Weights of a small transformer language model.
Architecture: RMSNorm before each block, rotary positions, no biases in attention or MLP.
Each number is 50 + 15 x the weight over its row's rms, rounded and kept within 0 to 99. Layers, rows and columns count from 0. The size before them is the row's rms in percent of the matrix's.

# layer 3 MLP gate, 320x128, rms 0.0811, rows 23-31, columns 0-127
107:29 42 26 46 55 68 27 32 46 85 33 78 42 38 33 25 57 57 28 49 52 19 83 47 41 12 36 55 62 16 42 40 51 59 29 40 45 45 45 39 41 30 50 25 43 33 44 28 58 64 49 56 58 31 51 36 50 72 82 41 56 56 56 58 46 41 57 60 22 49 67 47 46 33 57 31 58 50 56 52 73 53 59 39 42 33 84 48 61 40 33 50 26 59 30 45 42 39 58 46 37 57 49 56 50 24 45 74 47 65 56 55 68 55 39 41 76 44 57 48 48 31 53 45 21 18 56 40
101:37 29 31 56 53 34 35 43 45 71 49 60 48 66 20 52 43 44 29 78 36 09 51 27 48 38 56 61 71 49 51 68 60 74 37 53 60 62 50 31 70 22 49 56 22 26 35 42 45 59 57 55 62 29 49 31 51 62 84 62 52 53 28 38 38 34 54 56 70 48 59 26 36 35 79 66 72 41 62 51 50 36 44 55 44 34 57 53 44 68 42 37 35 47 32 61 45 58 44 35 50 48 53 64 82 23 68 58 38 37 49 20 65 63 21 42 56 29 57 49 42 58 66 68 32 29 54 38
099:52 50 53 32 36 81 68 57 36 73 45 24 21 75 56 62 57 66 67 57 34 41 56 56 79 30 20 04 50 65 61 54 33 65 45 42 49 53 57 39 53 57 61 46 45 64 48 38 51 48 32 54 65 37 53 36 46 59 42 55 48 16 44 60 50 36 60 40 68 74 18 58 42 43 48 67 45 48 52 70 68 56 36 58 55 67 41 53 62 34 02 57 58 42 97 54 66 44 50 33 54 42 41 25 62 60 65 45 36 31 47 29 25 51 36 50 65 45 40 67 61 54 51 63 62 63 55 48
104:62 37 04 61 57 40 54 31 36 61 49 53 52 63 60 72 45 54 49 31 68 34 70 38 23 80 59 64 57 42 60 69 60 51 12 69 44 57 44 39 57 74 36 31 51 55 40 32 66 67 65 59 66 57 56 37 34 49 63 63 64 45 52 41 65 59 37 74 37 60 94 47 30 54 45 28 59 60 48 60 57 62 60 47 30 34 80 45 19 31 59 66 27 39 61 64 49 56 58 46 25 43 55 66 65 38 43 61 64 75 59 63 44 67 43 54 66 63 50 58 45 55 51 87 34 36 61 50
090:38 49 28 54 60 39 73 35 50 78 51 74 41 27 43 47 43 26 35 33 33 53 65 38 22 48 40 42 49 35 68 52 56 81 44 57 93 54 69 64 62 65 41 32 46 39 49 68 47 44 63 52 72 55 12 64 56 37 46 61 76 51 51 34 51 49 64 42 77 56 69 54 17 53 29 56 54 60 64 70 53 46 41 72 38 42 74 60 49 17 66 45 39 39 40 31 49 36 61 34 62 48 50 44 62 30 38 71 54 51 53 63 75 51 65 58 56 67 60 55 25 50 75 16 58 60 38 34
096:55 38 52 38 34 81 61 49 31 72 44 82 52 13 26 18 57 63 54 48 54 61 44 76 52 60 41 54 79 74 44 58 42 65 61 25 28 57 48 33 56 59 53 42 18 70 48 60 47 41 37 37 43 30 53 53 34 63 41 49 42 69 74 76 42 57 40 46 53 23 11 79 69 40 51 46 50 36 68 51 36 62 43 59 65 64 35 70 34 61 39 61 49 74 52 66 42 44 61 85 43 43 43 50 49 43 48 34 56 55 52 58 92 64 37 39 50 35 59 59 60 53 48 67 40 33 60 39
105:43 87 49 75 39 22 55 39 46 50 62 51 50 62 97 58 55 35 63 53 34 36 70 19 45 46 65 30 59 63 64 69 34 39 35 39 68 52 62 31 47 56 30 55 26 55 27 66 35 60 55 33 78 51 53 66 40 38 76 35 38 38 65 41 34 50 57 52 62 47 59 43 55 53 46 52 45 60 53 58 60 61 60 54 37 34 56 75 58 68 76 41 50 40 54 73 99 74 54 54 62 43 52 23 63 26 56 67 47 57 71 52 42 60 55 53 61 66 39 56 41 68 42 50 34 47 21 61
095:70 68 40 66 58 44 62 70 56 74 51 35 55 55 29 70 74 66 26 74 57 55 44 58 46 39 16 60 45 54 65 99 54 62 42 41 63 45 37 48 35 53 50 37 68 61 53 61 49 49 68 36 82 48 31 62 56 47 37 35 51 53 43 62 27 57 68 63 45 46 49 74 35 28 23 43 67 42 56 72 53 51 51 59 34 52 66 33 46 28 57 69 44 55 43 51 63 13 62 72 52 13 63 45 61 25 31 50 48 68 62 34 63 86 57 64 45 40 50 71 54 62 46 57 46 24 44 58
081:48 73 46 39 37 68 56 52 28 68 39 44 39 60 40 17 68 60 49 47 72 36 64 68 48 34 52 36 36 56 34 52 64 65 31 53 47 41 75 55 48 26 41 42 57 47 39 65 66 73 54 72 85 47 37 33 56 41 54 59 41 38 21 71 52 34 87 31 65 53 31 63 34 60 39 48 59 30 58 50 56 69 40 43 30 62 73 47 36 46 11 64 73 23 57 71 53 52 44 73 61 34 42 45 67 98 40 51 40 38 36 49 28 48 51 56 52 47 40 37 58 30 33 42 35 60 51 53
# layer 3 MLP up, 320x128, rms 0.0696, rows 23-31, columns 0-127
108:83 48 72 40 31 61 74 51 24 54 30 41 44 44 82 64 51 44 51 75 59 76 47 36 50 67 22 70 52 73 31 67 30 62 46 54 72 46 67 53 42 72 30 45 47 72 64 59 49 79 57 70 50 79 09 56 48 39 56 48 53 53 58 52 51 48 39 51 76 49 27 69 62 48 60 56 53 43 40 70 61 76 30 58 44 51 37 27 38 56 64 44 27 69 77 52 65 37 45 64 55 39 49 55 19 56 42 54 36 22 50 71 46 29 47 55 71 59 58 45 43 69 53 57 55 55 70 70
107:33 40 42 48 38 18 52 47 13 39 42 55 36 43 40 73 32 42 21 44 31 54 43 71 46 55 18 50 88 64 49 49 63 27 44 53 27 61 26 49 43 49 29 43 40 38 94 57 48 47 68 57 59 35 54 53 30 47 33 38 71 46 54 44 51 43 79 46 78 46 55 61 69 33 51 66 65 16 67 70 55 51 46 37 66 32 41 45 62 37 69 55 44 64 43 51 48 55 37 44 26 50 58 64 62 58 55 55 60 66 38 22 60 72 60 38 54 34 48 32 52 23 64 58 33 50 80 51
102:57 52 63 68 46 21 62 48 56 38 44 40 42 46 46 56 28 50 50 23 94 70 55 74 49 48 44 54 88 34 33 42 30 50 59 47 40 58 59 54 59 48 47 34 44 26 36 33 54 51 54 41 20 35 39 37 43 10 67 57 40 51 52 27 38 34 19 28 54 38 61 76 65 59 51 49 66 62 39 34 56 64 40 49 47 38 19 30 45 37 40 67 46 36 58 90 73 48 63 37 36 64 55 39 21 62 58 59 42 71 60 54 67 50 49 38 43 43 51 39 36 66 62 40 77 39 69 66
098:56 38 36 51 54 79 73 51 54 69 32 47 44 60 31 60 54 46 51 27 53 48 45 63 55 59 58 65 40 56 51 62 49 44 52 54 47 31 42 70 79 78 48 55 54 65 36 49 62 54 43 47 17 46 53 45 55 61 37 74 62 67 33 33 65 43 46 90 33 85 61 44 46 38 49 42 70 43 68 49 32 79 20 57 62 58 54 58 28 17 62 57 57 39 74 53 60 49 57 46 09 34 58 63 67 46 55 55 35 55 23 60 34 60 59 56 50 26 31 40 33 60 63 69 69 43 88 71
088:58 65 60 46 61 62 73 27 51 84 61 48 44 45 68 63 50 70 27 34 45 64 25 56 21 48 16 43 65 66 43 70 60 58 36 40 69 54 64 50 37 74 35 58 46 63 52 42 74 64 72 75 61 48 41 23 63 39 32 61 47 74 46 54 67 67 62 66 68 42 63 55 56 72 80 38 56 54 59 52 44 68 42 70 26 56 54 55 40 32 72 41 65 67 52 66 48 21 57 45 62 51 58 23 40 57 43 79 78 35 72 65 42 61 38 57 59 45 50 64 43 57 38 81 52 59 48 27
098:46 86 45 61 60 49 22 30 38 67 39 44 45 40 40 56 42 55 46 87 59 58 27 61 58 24 58 40 84 53 33 65 29 70 44 50 52 56 54 47 53 39 51 47 38 59 30 31 59 30 70 42 64 40 44 63 45 65 47 53 49 55 40 28 36 43 51 30 58 59 68 59 39 63 45 45 85 73 41 73 80 55 66 54 42 24 36 43 65 50 59 50 56 69 10 66 54 59 49 38 11 66 50 62 44 36 58 53 70 56 43 84 30 39 55 51 24 51 60 58 59 47 59 34 41 80 69 52
101:40 90 63 59 47 42 32 11 53 38 62 57 41 67 78 66 43 24 63 51 47 60 40 14 31 75 59 15 53 59 74 52 35 44 53 49 53 45 38 37 61 61 33 46 49 63 48 50 51 83 47 36 60 44 52 58 46 21 48 59 34 49 51 33 39 55 62 21 68 48 44 67 66 68 38 47 43 53 45 63 40 59 56 78 29 35 51 62 59 51 75 41 65 42 63 88 74 72 47 49 64 58 45 17 40 30 57 58 50 60 53 37 53 60 71 35 56 55 32 48 43 36 35 44 37 66 23 42
088:79 58 58 41 61 89 50 58 45 58 37 36 44 59 40 71 63 82 54 58 79 82 16 70 45 60 34 54 17 61 59 81 65 57 76 41 66 50 54 41 40 61 53 35 58 64 54 60 40 31 39 54 67 59 24 59 56 30 25 42 47 50 34 44 43 55 74 59 58 17 26 66 36 34 11 45 55 30 49 27 42 51 56 66 56 56 34 40 53 56 58 54 55 38 49 51 38 37 42 68 64 36 52 39 21 34 44 15 43 75 47 62 51 62 56 46 46 42 39 54 56 46 30 50 64 54 46 50
083:55 51 62 17 25 33 25 67 44 39 37 83 56 51 41 28 46 55 65 47 49 71 37 43 57 30 63 46 72 53 62 30 27 52 32 52 47 48 68 47 49 51 80 65 42 45 60 46 34 52 35 56 20 41 69 57 42 76 74 59 59 50 64 34 59 61 38 55 32 56 49 56 76 33 42 59 68 36 54 68 31 58 35 60 76 31 76 58 75 70 65 86 20 71 32 48 54 48 57 44 59 54 55 74 34 51 54 37 85 38 38 50 41 66 20 43 71 52 48 55 60 66 42 39 35 47 61 54
# layer 3 MLP down (transposed), 320x128, rms 0.0535, rows 23-30, columns 0-127
107:19 58 49 32 20 62 50 51 45 62 68 14 76 68 53 50 55 58 49 68 33 69 51 46 50 74 72 45 81 71 59 63 65 37 63 44 58 37 50 59 37 40 56 51 54 46 58 48 34 46 66 45 59 23 36 51 50 37 75 71 55 44 72 65 68 51 29 77 55 79 42 79 43 56 47 80 50 44 31 64 48 34 45 44 50 44 65 26 68 63 66 34 43 38 55 49 44 27 42 66 28 33 55 54 41 45 75 43 48 32 03 54 36 23 47 57 66 49 40 36 32 55 52 43 57 66 43 35
104:50 52 49 31 61 72 56 42 60 51 50 67 66 51 40 44 45 56 60 52 57 50 56 18 55 53 56 43 49 54 23 86 50 69 65 77 49 60 64 26 45 27 62 43 51 18 38 77 44 61 33 01 85 18 60 41 71 54 51 48 50 90 44 84 59 52 49 52 76 40 37 28 57 59 36 40 50 48 36 70 58 43 37 59 24 50 47 51 49 68 61 52 49 35 75 59 47 69 53 50 62 40 30 46 60 34 49 61 48 58 57 49 73 63 42 75 61 58 34 29 41 54 56 47 52 39 29 25
100:71 41 59 36 41 04 66 38 59 13 58 67 51 20 20 41 27 57 30 43 70 51 41 51 31 31 60 51 63 38 38 36 54 54 61 45 37 52 57 64 76 45 67 18 20 31 49 34 40 63 59 43 49 37 42 60 40 39 46 29 61 83 49 33 43 48 41 56 33 55 44 58 47 34 43 33 68 66 63 46 35 36 37 34 75 55 42 54 28 24 69 55 38 70 28 31 59 51 64 43 43 62 65 55 21 45 50 50 54 75 63 59 41 54 57 55 42 64 45 40 47 46 77 46 53 37 64 81
098:74 49 43 32 78 57 41 59 56 41 46 39 43 57 67 59 42 21 55 68 59 52 50 64 54 37 50 57 32 73 25 43 36 54 60 37 73 41 41 38 43 41 56 27 59 47 45 65 52 51 29 49 70 60 61 64 56 40 75 40 25 46 68 45 39 56 54 37 56 18 12 37 53 44 45 51 68 25 49 68 45 52 60 52 63 84 44 53 70 58 56 24 55 62 60 55 42 53 41 71 73 41 55 39 54 19 52 41 71 55 54 77 37 64 60 06 33 36 68 65 50 42 66 26 84 71 40 71
089:58 18 74 81 42 58 60 33 41 63 58 47 51 40 41 53 30 49 36 42 56 31 42 54 30 49 39 18 60 61 52 87 38 90 63 67 46 53 48 57 85 30 76 45 70 29 56 80 27 50 40 58 78 46 63 34 59 63 58 40 37 51 49 50 80 63 75 42 73 52 42 51 21 57 83 74 60 40 72 51 34 54 57 40 65 44 66 59 63 67 38 48 50 49 54 30 50 58 48 55 52 57 60 50 49 30 55 68 69 58 66 45 78 51 32 55 39 44 61 33 31 58 53 70 42 41 48 46
097:52 78 39 41 50 34 63 48 41 44 40 36 47 66 49 73 41 21 52 99 29 66 46 61 48 63 24 52 60 64 71 77 46 52 57 40 50 77 35 39 41 29 38 44 32 23 42 48 51 67 46 59 58 35 73 50 56 41 30 39 63 47 35 56 85 44 59 54 43 39 63 50 30 53 21 18 26 42 44 55 35 42 68 50 50 29 37 46 68 46 70 52 66 39 44 59 77 55 34 54 36 60 33 46 50 47 78 46 48 69 58 72 40 38 56 52 40 70 23 36 33 47 40 61 46 33 45 82
108:06 41 76 40 50 72 39 31 48 65 50 28 43 42 50 70 64 21 57 33 67 31 33 39 15 46 44 34 68 55 48 61 51 49 48 54 43 54 32 27 58 57 62 55 46 52 32 49 37 63 36 61 37 19 20 56 52 36 44 67 31 72 24 72 64 48 20 43 78 58 68 58 61 58 51 44 60 52 50 46 32 70 59 70 33 38 40 63 55 62 57 58 41 35 63 64 39 74 44 63 74 45 65 50 25 60 30 50 61 53 58 52 37 51 49 06 53 49 41 57 62 39 55 72 72 35 55 36
093:28 47 65 46 62 49 31 64 39 36 79 58 56 49 57 42 58 65 55 41 73 90 31 54 45 65 69 34 50 48 16 29 46 60 70 37 56 62 54 30 74 56 52 41 54 46 43 46 53 36 46 45 47 49 48 62 56 62 14 48 21 71 35 68 47 51 29 28 39 38 52 38 51 79 28 43 50 54 52 32 49 81 80 56 54 61 44 55 24 60 59 39 76 45 69 37 32 71 36 52 72 57 55 32 21 62 40 59 53 35 40 63 23 44 37 48 51 66 72 40 24 29 45 44 56 74 50 34